config.yaml
n_layer: 13
d_model: 64
n_head: 2
n_kv_head: 2
head_dim: 32
d_mlp: 128
vocab_size: 2048
activation: "swiglu"
norm: "rmsnorm"
norm_place: "pre"
norm_eps: 1e-06
positions: "rope"
rope_base: 10000.0
rope_fraction: 0.75
qk_norm: true
attn_scale: 0.319
bias: "all"
tie_embeddings: false
parallel_block: true
init: "trunc"
init_std_qkv: 0.071
init_std_o: 0.0139
init_std_up: 0.071
init_std_down: 0.00985
init_mimetic: 0.7
optimizer: "muon"
lr: 0.01
lr_mult_o: 0.776
beta1: 0.95
lr_head: 0.0103
warmup_steps: 0
schedule: "wsd"
decay_fraction: 0.621
decay_shape: "linear"
final_lr_fraction: 0.05
batch_tokens: [16384, 32768, 65536]
seq_len: 512
doc_mask: true
train_tokens: 121000000
steps: 3727
dataset: "wikipedia_en"
Each number is 128 + 32 x the weight over its row's rms, rounded and kept within 0 to 255. Layers, rows and columns count from 0. Numbers have three digits each. The size before them is the row's rms in percent of the matrix's.

# layer 3 MLP down (transposed), 128x64, rms 0.161, rows 44-115, columns 0-63
105:141148141150118108172139097148108185167177142109113133093057130098136101124121135179186135079147100137081162163095170114102143085113179127130151056130157155162144111083120144111196136181091105
088:065087133147120133110151131107194150152101090059090139059155135140113145110139104106095097148152112130153107083136141163104174095173131129161113061146160144059121162189151142152132147172170113
098:137144169112147134142092053088105083149143154107072139136134128065095080155142139167103158157111110062145112106126114116137131108139106114149088145110098092156097215111150112123104148217084150
099:125136148101130171107126137132083163106115170121107109157156115179205178089099147124124077126135089132155153101119156173118105075148083115120113122113069121153166144182087140142195207096135166
102:133103145102151108136116129113083137077122157134096150105128148185181194105119090135090124138129104071164148158075198129092139112137137074128144095123150066112171086053106096159148076121101118
101:123136157145195175198095139141164159143141103170051105094146107162118099109131129139133135124101114102136136103175150142151188045115089065176119103092074097123146126135083124104110111130111092
095:116156041167152114141069157143144136101164104069110069146179114136112149079139146084140148106149102065112098174140183105066108104112092118160155147144124094133122105156148147106134174132183118
101:104155092135160087134105147103137157070119146127135107171176091144142162197093168161067130076120130150127150120157095105056171175129155145173153153143145153125156118149177115135117154145169050
107:131122132122083133175163131087105067132102179084095134187036160090146112093125151106152133138135133079104070121181133099129153165127128141137124105154104098102131092111171123090103095084161062
112:184146196157116117086122130106143109171164178130149105164127129080032143145167134132135124113178117084103137150126178175148091115116129098103196108120143186159154102136119122164113089118074110
095:081108137119128127079129104094175114219152153142125113138158091142142087094106143102150179140075092089158106126098134135072140132151133144154195158132133097178108148157150180107053121163131078
112:128102148130127128157142110099132132172106082133191171123133102119170173106153108097150150196160083118078140126085106184136102136080113123170137153100171137124085124078063159159137115129218148
096:084101167154121114102172101137173124169103182125143113152173050139151131110077087110100179078079139107183145092109146117132141148185139160180102156131127142089146100098124092107189132124084136
094:114072110150157156142078109152110126157125155109172174092187144159059107151118133148145119116165102112122130121255065155142083164131147136133124129112161116113142113126126165154132078151102151
109:136086134114160162108183102133162101164128137064183164112190110183122145107077072186126103138109113137094099106161087163155122134121096099182143130127090121126138066110146160116136122116210133
111:097126162145075106132083129088145144139116097126056193152115071141160137121139113163079147135151164058138125166132143159122089099105103117124103078126207120169137113151118146148208140087104107
119:201105155146129126104156106088143139133176109132156110147170111084155172104113086125089099112139180089098164174110142107171063164171126159155136178124161136120175085154170131119143200139136080
102:103157170098072119140083122114160089158137087144109111117105176085202085100117121093091120147083147140139133178177075182130116155097104151126091116115111056153145137131128170074176126120133173
098:138101096151144111115124155135133127190071168087135138171115099097128149052126148098099178130151145109115162046141096158144119057088156135079158120144117143129144184076093143153106090081098117
104:174102156149148125101177155103122135089101121168143180105067144170157085068139108087124115188074140145138132159182131145135143169118091160129185121126104137147105072164132129132104140064057124
104:143141117190110141189124106206188163143126129150155126110151145137093127138149136130153187111144132133131160086141142124147063060149162096128109092140154130104108084108135220126187084157110116
098:107131167059092122164114127165086073118086130113129058173175137111153135116188054173122119170168105150106097178134146118178113117158128139125155166137112131101157124154105183134155071160127140
090:128200121100129103124086122228169160124110093152109132184142140087105138108072168138124098150095145084137123138141155077162082148121106173128157178153144127166131076095098092131139146094164088
101:102139163104101070130167163124165089053149162177095119090133122016130132101113127111160142078175136133123207113164104111129140129121138132115120111142167129097144078120128119129185138170132100
085:093104098157142076078155084139105073127098106138151129071095098139121134128148127138094169062116169175176108142145176160127141068091145164163138084139077133164211140130172152141108129124108137
104:088121067131143101140073159193117151080112164081128067125155101139221091113163162140135094135155161131126124154139076097135152125133142158173135112098165144146143163101149085116059133167149148
100:104188103130101197119133111100121131117153151120114107149055186134131125203140140147102132154196155178093155141053173150121150190109179169122114150138148126114105112099140111180103139106113145
093:129130091135079091100107162107148057113118179125145117171141130133161149149136062093170118105090078135148162121139141139117136148181130100068126144107078164120140188206128061170095118147151137
096:133084137116109151100117177162099186132114117138119096157109169120194173114140068156110119159128065145130108151111191092125105096117159092148135169130073120139125160101109141058157113218137111
101:148150130132094168171152130111145129053144153143149138170085094140194129118087091131167194171109165125106144100121102128135140141161094107116130107131153203139190146221099096151132088126117108
114:155126129136129117091187129145139105098119149136084194166099132092088084060113179161111142116107139105131147106181152119129165113156124120133157103175138149203161097139192074160133135192172099
090:091126163101175086127113115123101079160160104179140158140148118110097187077118134130114068156141095081149066129167059109132089162092122142112170158136102117102126131158193165172094163138098106
106:109175126098114061120136139123163077106115169100117134119127063159126105154077122091182070134136193108194123126096102119161157103097161132104132097173085134136125103056080148098170106124144110
114:125167146123146138069168187180149114123191119096146104158118112117209138053048097137128115182161138111134139130092108174162141114150123110149142106117139130074110102142140134120200145157101150
104:088133130147134102105140124133155093153093135089151089153056129099137124093073125109087158197132164110104148113195110132173229134143107151128132102096176080152079124158118093127132179112115109
126:103088145140121179081128144119203130097109120140084116083140135072170067174169149165103071171089125096101156153159139142112151187144177138109170147127101113123088127108137106115143073182098133
098:122151177070155111169096119125181186175116183117079157125126140131103109131094100098121111068105128123170106179122175131163124185133070067122094130088065169130153089118134113099105141128107140
100:167202067107164105102164141160158075144123090129149067150175116107127121104114173156144153185112135158122150115101133137159135138108125119065117110100137118114134094094089123102117156053215130
116:130146152085155156159157152184122145055073141102127127132133085114140129100086147171131103172159071134135135109130150134080092151166112109178104140124122064116127115112072170118088048179144165
104:139071130179183108083150202153144110169142138140176088191191119100115124113087102139115117094148103117115109136139098149110111148123089097186081137076082151137134134103132092151194122127107080
117:118084167098119105128123070128102093103109136129167169122163103108149082195167098118107123156153113166123199131121122090063089162121126173170139139129115177077177133117135078112117105130175194
103:148141135121172162162151158129179109121104129082109050109072123107153162195117133148117092064119168157033117134127151069106140097123102131140150147147149100145140143165141051109107113153108123
094:160156136133112155066147129067090106156103135104119085086152071137138133103111067177153140130155111177131146144187058134090161190111116161110103167107177134162144116109147154094158080139090103
095:120117131095156131112153112105144153113118104095154118102099134122129133090101162113130137053073072129150186096120132159154197147122133124087126154077126199165113058186115101130210133153144154
107:106180111121140163101185163129130141111141160139200153119154155154108123108142127128113127125104147101112129176168120101059148177113171197122125151121133153169157123096135038158144128101166046
102:126066117150138090149164111118087175186095165152133144164097179091147040145164119129131084090107098143121125108164087141161142152113146140188152108110193129121112098089144079156097129187128132
099:075125102136147081087163101127115110123187143154077146152136150136142109082093095137163107203112200148127142189130116139103076125185120124159201131136152120162141157147146147120086173179100149
087:140123117105140179080110106103116106142120115116119119108125124095137166071175117155168127129100105153135094099102115128165156064094178099198161085123155100097103097188149189123141082039148125
079:086107149137165102093148137165095156128167123105156147128123126118159094151071081138170108124151107123168039146136083151146118109123094118127100095094117102144161126195200208146106086093093144
084:117105087128147085138152102102128141126128143077201140105170203148188161120121034165140110115128128051184149108109098143120090150169122104089161090151092103135135173142107124113123106136153118
093:157102148107103137160102126125103161181083085057156152162075096092119137117144077094181162117131108123154155151124127120085171162145117109089071049111162100107122155118119166146100144144052120
103:148098121141152112178132125144192156121141110095113193150094073147121136153083123149200124074130082114148096128128141155121070109136154126132055086149135135114146110151090052122085133154193157
085:198148143124152136130161091125112151087184140160135125147125076159108089157089186136125107152170120162121112076075103111158123104090150077161121143148077159097056125122125121152125143144060194
093:160080144146111110161129111136245121156154146119074105093070154146115130173171135153124121050112106144140145103070161154097088071153136086134111132082083120146137150142116157147092143113125139
093:135097132177156111165085169176043119209193177119114126153103119081105099130121178135136161141126114100152104101097129098130151136147132167094141133146080097181124101145098174141167121152182132
111:129119107172155169142125157089143113154137118121147141134172059112116172156156145126165160108134182082115144168105148201044122194143120125144098136096130064154138148145087071153156154151085143
092:118155107112092128168139173105152103111165097126120130209115124088080073178134142097164142110093093162201136155149089090144182084138165145142166136153153176153129121106095114146172101138101066
084:135144171177122106159121129095127175105088026037111129152108110176102114130067152140123080099121121143133184133120177139118159103086092163144119136171101118119137127134156139132150178111181102
107:106125140092131112147202115170137156102178180168119124160124160175113146106108107143113061126140124077146152135155143089149143104156083179163127159139173062084202133100116176128124109148179109
110:094165131106109112090181153063089111126106063171102119134144116094119160081091077112119116125160106159104153128157136177099125078111151080158149160133145092118073097154180079095163134191123102
116:112101116107117111116140147149125138199073112087091201126175106068145148141126128170109099146117127155132130161141106179123075153081164151105196148137141172090185121126156093142170145142123204
109:104130130166145121103170147087172105124147140094143176095108114033106146091069105136094088189069152150173150138196145144112125095166129129089173120164158111142152137152174157125140085152125146
083:122182051112128175187107140070108087158124114163217195125055161114148102137145157121118141149132144110126134119103183169136127166125135153138080077146144111135163151113096146148112123163155140
094:101102087128149073168136106165122131146148117118169101151047104087154144124136101118129121126174122125064158123052152113105101133114129200085062159125100142070111172142099127171098102107144166
093:124101116175129109145158150085151149132093086137169075133153170071146111177191158127135116174117114141099134134069158209153079116147096117073097109150137099130103106107193144156113086156170117
090:128111137185157117125085127085109164064101126054143054097104115125149146070145125124145084122141163118114090157128115164098014134121120159111109154094107109164098136143141114175148129169130147
100:123125130154090166194084123154061182129079122131108061152122124119142111136118131129099142121166145049119094155163137147138130158119110111099182165147139124086155192154122158076090116188131078
117:149154176088134145122174120137048090150132137151181147069101128138143083085088102106130138222195115111073139146173086129093136120111128117077083125120123102125133098126113159101126146075117131
097:121147210114148152195138131105155101107150086085137096135124159129108065117153127096124093141123166104134122118096147124177129132078158092081169096143113146126129204070076085111095078158099154
092:129095077133061100164105105133091111093132103105189118165111125109104099102087134098178090191109193146170111115142116148149163133111106052111164096122101155079148127092138105135153066135095162
108:158122139127138097184138091110121126233091118176179098092145140104097131146149146092104127123168125078137131065148113085112135159101133101084152069118140115126114163109116058155170168101148085
107:120131148111079169128203111098085091127134179168098102144177108087124099105140141168181183118108149154136110075097156142146173121136179073147144132068096130133172115085142107184142149107137172
# layer 3 MLP gate, 128x64, rms 0.34, rows 45-115, columns 0-63
091:074135116107144106105069194145137078117175061078163165087101096132164136124124066085136156139159112110147055109151174113152133130143144101091103125077173073091131117156160128117139148144139108
093:185098136083087153089130115076117114132138134176146067120105109150088153099120127116170071124108119123115091138123132116096143109160103149168118112067127210162096067141114157127127108052189152
101:176076133144108117130104106158146117142143105094167155149096114083103104148151057195088163129187141085127150140110104133080164195168145118120181088088170109194120112123135120118105088164150101
104:137165116131123116178166115148123148140140076080160062144150201108158101115100056091164138088118117127126133130151075106151098121135091144202176095161139182148125130125169152074114113157080124
094:163160132098081119119151068099079126140178142105205098129142143116116144152159146094045139103094154141087127126080146188136081119132118167140095076085152151113098110196166122120131119151089141
104:127120079122181116173164112117153090179179097105118098184132117145187181122111160121170138146164143183141172151175156192118120160172170080139089139153132130089122111124125084096168096144097105
105:085084156077162129196174095130107152202120136101134081192155158085154109207118123123061077120140119117140130113142104113070160123133144109147112114091102151125118084114149126126119112176165101
110:087088158116116114159173109102129079164155133095102121190097150101129135073129193123136151131208176077124052105148107086115133146170124136093144136135060090140106121104138112097162110130174144
113:078076085142190121200113123163166104190123102077113098109177141172189090084090072129119154140090155160171123135109118120139125149133144088159098126127154120088138080098133145120138174164106132
097:061073184152082132145161202106093138057149100111151108131149086117130103095118112161096090106182118134143075070134125123163110186114136097139092123081124091128090105140133097151134142076135147
112:144087165169070108088135136113145164142175121120126146111128102159114086132177176139080124126172162110198091156090122038143127141136147139192140093110101087154143159175153140068117102158117127
101:131112168075078130111180137114198147157102161129143132113182047133144110136107159142120143122125127110129121114139164140170150109074130125107112093055136115086133169026138138115107170133158081
095:163142140098140081136172102117109150126132067172152092186071120150163179105116136141155161115079163160159115153023170127093103136132112094138151129138131103109160119140127058108138101115148069
104:160126111144131081148091089131149167153165129185171096156120146127146133084124174078137159146117126135168155093121109087146117162190176039135173162098136084075142154063158107106149142136104112
119:101089139157112073161092122116110117172143129094118134196206137138145118103152105114090152130129144144084197125102115161151039097188130099161084108160104163065114096117108140110120145117090115
101:117111108147094127145131153088135162059128063094102103157111178114148055105163101132120130126124138099108079061113108122148135145074090109184126056068090116153119076150130131126153135130105180
099:121148060152161144156180097146111140118131167119224106152117112158118116114166137198160058105142101085114134089103098127140130156110106078204128154112133138154109141157170115176123076120110120
089:164132140172160146096161105080155140126137146125133108104169151143141074126159085163134115093122166141184097147174108074111126179166055156168189147096135097183111106111135132108072141179169154
101:099123117108135143164093087094088135123195137116156092127167104140118115119142135108153171101138118181156100094131147105122083135119165121193049134044111151106111082057123156056123137158135131
081:132157160185092141166093104121163171140155133151145099106181147121073101165168098160146140103147144098076097043142128161185074107161129135162098141150121093108123174082117184101148153149139098
121:121095133144206136113144113052203141130127124103178107123137136163096132153140182160118108157160158115127153155106057137101206165107184155124102144110106112077109158103153074117163147135137144
093:136064119147131093135154107031156105106079167117166135142151137151178133184129079104118153136175152123148127170174103168100155068109134166174163157152155162073163153153145142128149161122147145
109:144111087128130161109135121154111128205088151089113082149139118193116179128092167131118142127102124110054149125083118142117078144123149128145132149053087162060152161097126055083092118135122140
088:144115095099139122134125121147099102139139064121135170092113123198099157079172094102113087105086138157127117119118156138136225114099043141089063175144130144154156115105133119152108098184111145
097:116156175091155169135127066136095111068142102084135122137085173132119093132120132103070184107109115129146149174053132122073106157172158093144121150088091112130105107118055127150167102088167131
102:179132097145133188163122100105106104066185106121109078166111132159144027100122090179138165068127129141150121103137103116130143173138127115145160127115176137157136086084154108163136135139113199
106:198097185119149139086082116045153146150177078039132143130166132140131090161160100133117158131132123172089138152115120103116136094101176129120140099124122161114078137164051126153120101137133112
112:155147132103121122130138049122141190144133126162154098115093174129079156100090157093083131080148130145095163116100133160221038103125099124168119125109107180156153135133159085153130099119102132
089:139097102132093177129111113100129093075146117128162141225111162105143105114092112144105121183145097148141120069147073134120194137092146115142117110105107202114185191168121150149139124100176136
124:153132123152134149131128200132169160145166099075166075147119158195146139126168096081098177137165098106105124108130130126209130182069146150156158137117142040119145110128138152129124089159148140
097:112074144202066144145123131123124143131154133109086103067129107177144099121121152098125134140118166143103114144135091141137168133179176138129062181128175154103163077090058124062177116123132140
094:153069153133155172153116133142113126117109115087094198110119155117112201118095127108110183116096039136074127159094128081130098183186124131125149083111155076122102157131112169122120134159092155
118:186088144099087124214124112165111094109108135171141140113071148149127062144125177093083101115161075159129060131192157120125129121132167107142103158078096112085112102126133179136097108122129142
103:137047166108123141129187161094148135141147174108097205114169123121113129101137103094080120152169160093099165129134116022158090194145158126097149119138120111116158142136143150096128135097159102
121:130115129168125075149156135112048127170191085117106144161141112129101132094115115042099109168142111165109110129097097126151113135096099131104087149126147110173111140190070204072110130134153154
100:166117083145153073141143057128042126134151070131151087158157126071100135153108170130108133145125131137066076124159086213135119139130116169082109136088081108140110111146119118133110089097124138
095:194176117123157114147152145089143114152132102149186087156103111107096108085148123165115192142098070127117133054107093134134154138124122143048130116099097146112124036122130153140126117143165185
106:092109155110132136178148189122142158122122113143163140162124128080056115175089130121116074183211138107153146087069132145117114189124064124149179159133109100125133138090128139158120121181167113
094:213064139218110080090138090083176145168141124159116169118182132089122114118113123126123070131135121093095177093166101091161127141140117151151145148103116127178157121093148107149133136158172110
110:168129141120099090142150030081115092104113170137108127061154115178073113119178100113124142136127123147139147119137091093111108169129130122159121145095097108156202107076140108147136136150168214
090:155099187132130159178156090133149151136105138215148087131170118142122119082091117193135083144134181097169078120120109155146131131087172137096177147107131107167079080108118107157115155187131151
112:179095115155106171157135095103112139120103127150118073086098131162130085108172078160126152066173127171179119084161105094142097141148138125196147091137175087168111105114174158126120197156152131
083:139120157109115110125134110170174122064158130180095107107099204117109116114153090071122078117136130130063143120211173123155104126143084057151189145158104128133118144125154096147092149096098120
105:139128093133127183156146143128118138071142157165150163158133114117116061119149151108126074082127107148136088076137135061193087179108117121120109183124137144094047127061167112080150143106127128
100:138119175144108142065159099092186148095147121182125151115117130147139062158118130169088109094145169120139118165133152169111171100121053102174160104171102104128128145085155162119068113065089144
110:137119126142147127161158163095062145142177059128126114094171053109159115130193140093094161061152087064081097113100098103143121158158160111162072138114141143118107098124126126168150149102115151
092:134154096147168157099105104085136081160150115120135075117169143139102137113148089119097077122075129079175142159134111196113147069089160125209128121096128126145091136106154142112118143064104203
092:098110106196109120193135147085134183154124146162140096137155121214149071095127143129132106109075073157120111073142147097140110112103110109149068090134125138117104053108170144107081128151136150
089:081160140108096139132130138151075104099141115179086093107103113171127138131071179082078115152041104186138061165139105148129090102123139166114125131119128115118106097152098094177114056149124113
086:140067162095136104155106137125105160153105133141143098164164156123098121169088077113163195143163074111166175170114131136119086174157118161125107134113145080147212109105139115131118066169075144
107:098133171108169114155091146099101110103126110157133064146157175139172097042153120115118169140177210143100106127126118162124113174135105192120109158127073130110114136079136071154160132134081110
090:117131120164006130118168077063139136113114181115107111119161119084148157122117123161097109151068115115174108159158088130123132116115094143119126086116090182134093090105181104168107089148111135
100:114152118135144114102105137183145148157109009164162148145138093103129121164126131128129074167142133085045138112105133185189120143113153098104097128113168132103110160192113079123133094144113119
094:129109118132173123109178111123119123139179124121165179149133114125121169160121200113081063145154134149086131117149121086148147119158140063120098087095064098054106083170087102098146102129176100
095:171106110133166144093137102060123102146139110138111101108140055152123142099157161141140132097119205073122112160136095133108112223186107103141137183143072112124146131156129112167159152185100145
091:172196137087105142116062121131141111118119117181171084138091128134096137162128149100175153072098140141135146130135093198155165178135165095123137176150122166099154108104147092131207118088139082
087:108131150108115131166118151139160180130073094101114168163120094150108129099079194135088082167164158170138152142116144186115153122118145160198118129105091161082089168170172107158140105118172070
098:158101139181092161106087117088109098120128119125111149108082081122093081146159137146152152078145119156121060135104101134175092150128105071131115059092062144187067127107161099141117161128120174
103:122152182135121111107156120095157129103154126155134086169139108163132129075124100174053154098148117083176180117149130155098125092155042095150170138076120104152066091102171101107128129154160158
092:164119141136152193151095090111117065083156151137119056100153123113113082122143059069166132060149113129108139139127137086134150189138093103167080120142115080167110102106153108107156112086146097
105:189087145174136128143091179204110176115160140149122101138131137165156142110124153093075108178177155171101086102115111084121108193131149127200115177113113140132122147077076095149131140116113141
084:119105160114151079090104115092137112095138134131102100116126109101067099151131179088101081089109074147055172106085161060175129163115112114161182129121170121133128132079116182136094130071113146
096:113128102160095124139217095113147065106137157106063129136140074100071146085129136183130057169134173123116124120105090125177163125119113071135120130203149110111125091101132110133139112173143139
102:154097181089170120139101106193117207131155158120198119149109146107148162144127099106102122119111066095141156108173135123153170155092122138159183144136085072123123058161108107148163110118101090
101:113160192157121100095157133148155166182140126167140167132133121141112162200122118101034119138122104131136144085124150172183193122050091128142150108132140151101116068162098168148115140124130142
091:112132126112184123106142083153196073087130161118128134093134156147096116092129145132116163138054139193153109098117086117111084198123148104119064134105141133120049065113109094160162126124129139
104:133102100167142104127176102076114083153150153092097098169084134143065138170103126164073083110094115130152159120117135057157135099074134126196095159145136137123156131060186148127143124164099110
111:180136122189156148176153134118141109132161146105130100141161132146111109052172047122121120096094141148125171109151158105182179112117169088136127112092155145135138100169109112048099188164130154
099:082109153140118151133145121118103149091170138169132101112134161113135073071085127080156102145093147190139110170124106123168088119160102125106109056086151136123101133169159072151113079126037163
102:129117156158110156080103101124126111101124136112071155189073124135104122108086131130135138157153127142131075177104127101131147114090097181092149164133146112109074104078109164214152079188150188
117:152123139150124143066230117106168154132184131148109127164131118137104140169205124145123185112175094148144127127187124101156113134097140087161155089096127115155116137123139163208093142168120158
# layer 3 MLP up, 128x64, rms 0.359, rows 45-115, columns 0-63
091:110150140149140128183156112143140115096086129121140072121139112140154105138186130153116132152111112116187089117189138115066180191169112115164157095107192159168054119140122095137150086152173173
082:125180133154150140147165096167102157117134169139104113108067136125084068145125086116120079146209150048127136159109124095094118114121111081131135140141112094108071126165160146168132123212096149
111:162141178134091020133134136151155146149137111197141141123092143101085095100156150088147162142172135121167115150155114110120150122097158169129098158121160125130078108079152115180115065112137198
104:092111180150174116139146143183119151166147101066148112126130133084073100162142157113154156138138108163093123138109072147179157135178156155084189126116123161125089143189130176159155119201162128
101:147126148154110196128125111124124160075118108165044070146144158067072047127141083132159099152145148170120118100129139137108078111091083113161161101125143148139147142099085115131162150096118184
099:105080072133168107219093144059141078117099101122129094203099162042109105110109093135129131152145116132106070069127159146097112147087112140147141105122144115142111141169136109117130109123090131
112:084131121107145150160158064145077107197091146106171142160153184092145108170131144135064129126136096161114096151102124148053157080113170142148079128105107189151128105103171123133110071141140117
104:119111129102210123107100140080100102173129041108167106129139113118085112191165156148175146139149124107184096100181128121099185110138106148141053144109104146145158100071130117125126167121135149
111:125167158108100124106128133132163202128149163092112125129079127044117150147105146087090116109152122126130101150189161167193146072076109162069139114141110062132081116090118121126092103165136146
093:167149159132151108152168080129112172156105092122084174101155156138127135187140159135174089124118161128139103126081113103093108124180082224136154095090156162146148168145111142078129145204143135
110:194173148065185156158113087155142150113098134099119094099191177100138132106059147114130124143119112124122137119120131133102155182134191128104101217115137160076167139099160139167155130156115118
099:113115069121143147169148122130104152140119150119145122158131172119154117097131191110176106133128165205211106126145113133063109125136150142084087119117105170081106067110164115090088140104058163
091:172105122172095152077128090074111117120077169133154100122137125132119140102107137126147055118076076080096191132084116130149142122150081113154106150168101149187165138111157148140102120194115191
111:155127106158083147124159144157116079165153097097163095091149124104133118130143100181087099087115103129125108175118124157116174123028092152127098166146129150153093073123144195107094080160081096
111:106175112150119111145105120098120109063103139123097134165171063173160031099182117128110106129142172155101129101127099116091151160111178144088116083127109067088079103140114102122128124102145186
124:190153125101132149113117074118148106147149141066125121079163101146125153101097178099118157133122116104098176137165120114150142109172186123125149181212102153130148150055105175068111117116159087
098:137055181127168134100123140143115140120099095069089136086150136138173102106102138036106161107117165120111114140118196155163112147122147188119160150162138151148140059097086139110109101189126127
107:121099126169076121127127148082172147126130195204104144129170162120105205139128142111161094100142112102147102217173122099141148134196140191130101129147100107098116088136161120124091152136143149
095:158081105114128127122138146120125121087086088177087080127076166163176110073073096114157127144076084143165097112145129135172091118148103090085185105137159089137096170111114157131060133079110137
111:182149080174120150188091071192163117089076157165143129113163100147148128079102083160110158100074164173145095136126128170151096124113121140169113150162144147074110102118183103153159132140097125
100:116127171157098152128143168161072091120166124120084111100043132104153164134117085083132106092112068070116093084126174165167115122151082128139131105139158123228111097119106136110122127117094113
095:128116134133156093072178109031150140134168125031130121131161132164134141137163089115158127123140141098149203171126133111127150102187141132165104111163131147147169176134165132087145152126150076
102:127132133167168154186147158178215146166136111118114144142135137197111178123124100079142152120132139169133116103105153160158111195136143129076150215115089067126137137138121118125089076100129130
083:121146125117156146125065233105148140102121080170103125102162103168190165169153126071101134100114115158140139086187138152195123168117101112110111154130157072094135088151137141118155147140139160
105:113075140124178119152118108106153157134157118101128157097123182098115039145113103152110123123121099206195153142150095072099097147121162091113083107077143118146177168150141108149196121104143108
103:101126089158132120178121150090168149096177101132072121153200044100156089093163128100125133126146106126172117110129108072095154177096128119148141135127144180138055126191160154107091121124131149
091:115148155091089192098051185086133067136140147160131106147092131145084116175146144117145121140155111181097165105164170160182123100119155133160093130123099144158169120179106059154136116116085123
096:132083131136170182077135170092149076125130099111097161139128138126100069186088136173106106184113106159164133082149150133100161175103119161119097144084196063156117154112113134130071129093136107
087:163169114136118131107049167078130066121119163125123070130162133091142135114110175119128109114100141155157060078145109169083139154099160176114061182120113120067102134157098148162123130114097157
097:146150123158087112140092191133139115164107133082179061113143152175156174145180086110115183120147081102137108150130105123194073148115128211173151154126139094158110120103093136111118101151141169
089:123088132152133113098144173162099162113092165100131132172047161103084142135082122100120144153165071112123102129054133082109143146090077122091111133109103069074115184086131176148155150105129134
107:166114198134122163094131091112116123110166084103100100130133158077114130118151143151103144103164066075116126150132158080122164165154067157083143178107113112179101168127167133209137137123161178
105:106112122162119132129152150125108179125205070067086156046143083128088146169176089134138140158086140118092151108128124079173100157173092139120132108174096125123096106082141086120128158167131107
112:178136131102135118116150113190161181098126111188109189124127100154069143131190128101192145098141102169118085115149135143091068106124166076134123136138113152094173187102149074127114137092150158
094:135122083084157131077076077177164136137113145103130139110065197105084104153160104129119130080125083094144147124167103184130111088156111105129135160161115101135200119139174126178171114107155082
087:139104170099106111117145158060120109155148088131104153116161133124167148112112061111188145046111162128131136155149140095137065128176127119171150098168108167136165136131111145084078167190074128
098:176138120059184170090104084128120103151121084097135149155060125093167167196119198133101155145095125136121136113155138148080122118144103120142121044126100107124113145159125109105110104071155085
123:120122074126139133068083117116099077173157092133170099102081145172159182192155148045157125099102140114122133156163115096184138133086162088071128155106135110142141121152151079147134143127091104
110:150194115091144160186114045145098115137125126077160190086089130129137154113201159138143113136121130145131153098083054126107153124171135153111134102155167154155111094096166136113074137126174148
118:130146074139135135126111117166205127164111174124119125141077126163118123107137135154127159130147179133167086116096086108102182037086129094113122128093184111107162115107213114139130188123143094
100:093137140121121172090110114065097126138102133090104136144165206145110148143093117117093121194158089105103132090126159156134153104089161134114101102153129153160189080166061170162118118111132049
096:140127127064111148117139120152144089154114094099141167113100133117144157156077122128117164139128123068134129168088095074084156146137182107174095176155083166162085069171109099123102138151162043
093:123150143108109089108112085201105105077135155187112122180104099129132160112167151086127147136105152118100107167072103158105076132172157130130124151161095095148113154104149098135063030140108104
107:114138102084196109173115120132097138112145072134162104107127134129194076152130151143162120129101142111109183068140100154135108163168103143141181062089172108193085141183126110098179140117135141
102:123142132125145151172106123111143123136149136106117083124147145129135174066083101071194183203129161118168110084073150067104073132175123131099070110106128119116164127121199115105155095130127148
106:120078101114133117157159137124117155097146149192100135128114147168125074124081132140143162137137181196123158174115154137136051094105154153144202082125134139056125147124116121127069119176072108
087:093134110111119147156091090090114090055101117139137128167061116126097070169123155163130136087187199175088124135180085100144128178124079107126123125139147115141165123137139071094111170099151102
084:155101167121179094111107202166073130140112040126133130100072143110165099126126131122146179172143125125146119082052143088150115156179132102114162131097140096168102124081113115161123177153103128
084:131094147139096111083105132133122149124169131116101118154126098112145116133190075122141097167140148048199122149194181144154102111138081132074173107167092102143097135117140098139105129086213148
096:116160119093176105123163174122140098114194134180119110072140114189128149138153133222108141113183200124137103099107103161119144136133092141122133137117048145117147130179093122143133146164168167
105:166092150150054171124140133129124086117115190120171123126133092149135091060164143137087130124125116200140109108150150128165142141172047106162160105131094104184147113069119155174117141109086108
079:152087089112145165124112157121092121089086101065124136107088119166092048115136121149144114120143164138112147104099145062082109163171185128158112157147121118195125179135104138063138198142122127
090:215119148102142118143186150133176163183151067111164138158147122097138167160114158116152107106133133164099187109143154156211103117088114074128147100150088102127144124123144176154132165150108082
101:153087165170195088162093175199066123166130132097135147126120118124137160115089165101099141176189118136127085075130116128087133161137116149123133128129151175128064064065131138119151123155148141
113:117162127134141081178139105148114159174112121116106170137179076183115121068195160134157166114152176139123121146170058147075128120156145136120105129089129124069158093196086146151127094161108136
085:147107073128141139210124113109148111136094149172168120179163167119148137141082162083130167161133144155120105115150119112170091108124178139127140150165159164021155126134123097116176123139059105
075:110114088165112106168145150063121125126089142152137151119113033126101130105139149181126101114076188145110114146145111103098141138145090149191077127137100154127114066176112133051114129091157084
087:164091181143136080115193199148144147181146136181154186119114140093124142112163133157145107183137135138137185124114085123110120106104164187128129155147159115114130205067128134124090155128153175
101:175140098118110111133078113154162138135069191104173102202092112139129135126114179116183127099092175116136140083134146130160099140141140128141069064072122122120181173161124159105081114101103161
129:068057140179101139148138141117137118110160163133104123076186143191094114102113146145150111124162191142117115155100134131079187115102148138143074112100137131119109203137068165140083126151144077
113:087129153097121135122127156163130172147112161162117120180139123174137109190204185116132127130155109107069128131079130163119104132106082135146095109106079064068143170131088074140122153078112172
087:106128126144086103146134122146172180142123138144129123175194127107112111123134072159117154128195181156123148112175108045122134145106122109185114082104097156141164113155202095145163083103115070
093:152105173135174159152068211137130152098143154130090189098137145175132116179149105109089160109175147134184138097179093097145175129170143118147190123107116095157136082108157107142154147162159125
094:131125146157118139140182124101106117105149137088104153127157066176150164046131110137128086131135129140085161112122096103157125140218123124162100131155114186165177152115132117124141101137020109
084:118092139119098201108122107117129100113112094138024153180084090101122104109136121202136073106105152073111172140089165147150110075155118139089135121191117116109105091099108151134103114127136154
092:163119189147112193133157133129109143128166080098155106151162149076090108146128058167126148162163189124137151147158166134092160146058114177171163094177133124135168127117091124084111111172160135
101:102145174127136094093112157211082133165191095099120193073176152180153118090141151081164146157136172121103127138128157180111142154169141102117160126132093108112162173096102100122125096143176126
096:129141146122117174176125102094182174138134107131155057101132128128146097173165135163141162145179104090207101125113093105057199124084119123122122119140124132159118074111138146171123091173110180
096:181106118098123148135161116183117114186116106158127135149135087136117209126157128174175161135107103087079134171133131150138109123111066117111084121158106119125115084018092124124136164098084109
105:133067151142118092115112152147108128157166141080114137162063138156086157151100086134164188176144159114184176120069121107146101087158146160150151185158111081114169144109153168138142128182156090
102:109104065093108169087122047110146099067131123138160109152134111154157154126133180130167126121118131147167094199182078126104085157104102110142108133175142094133092133179159102124076087108126171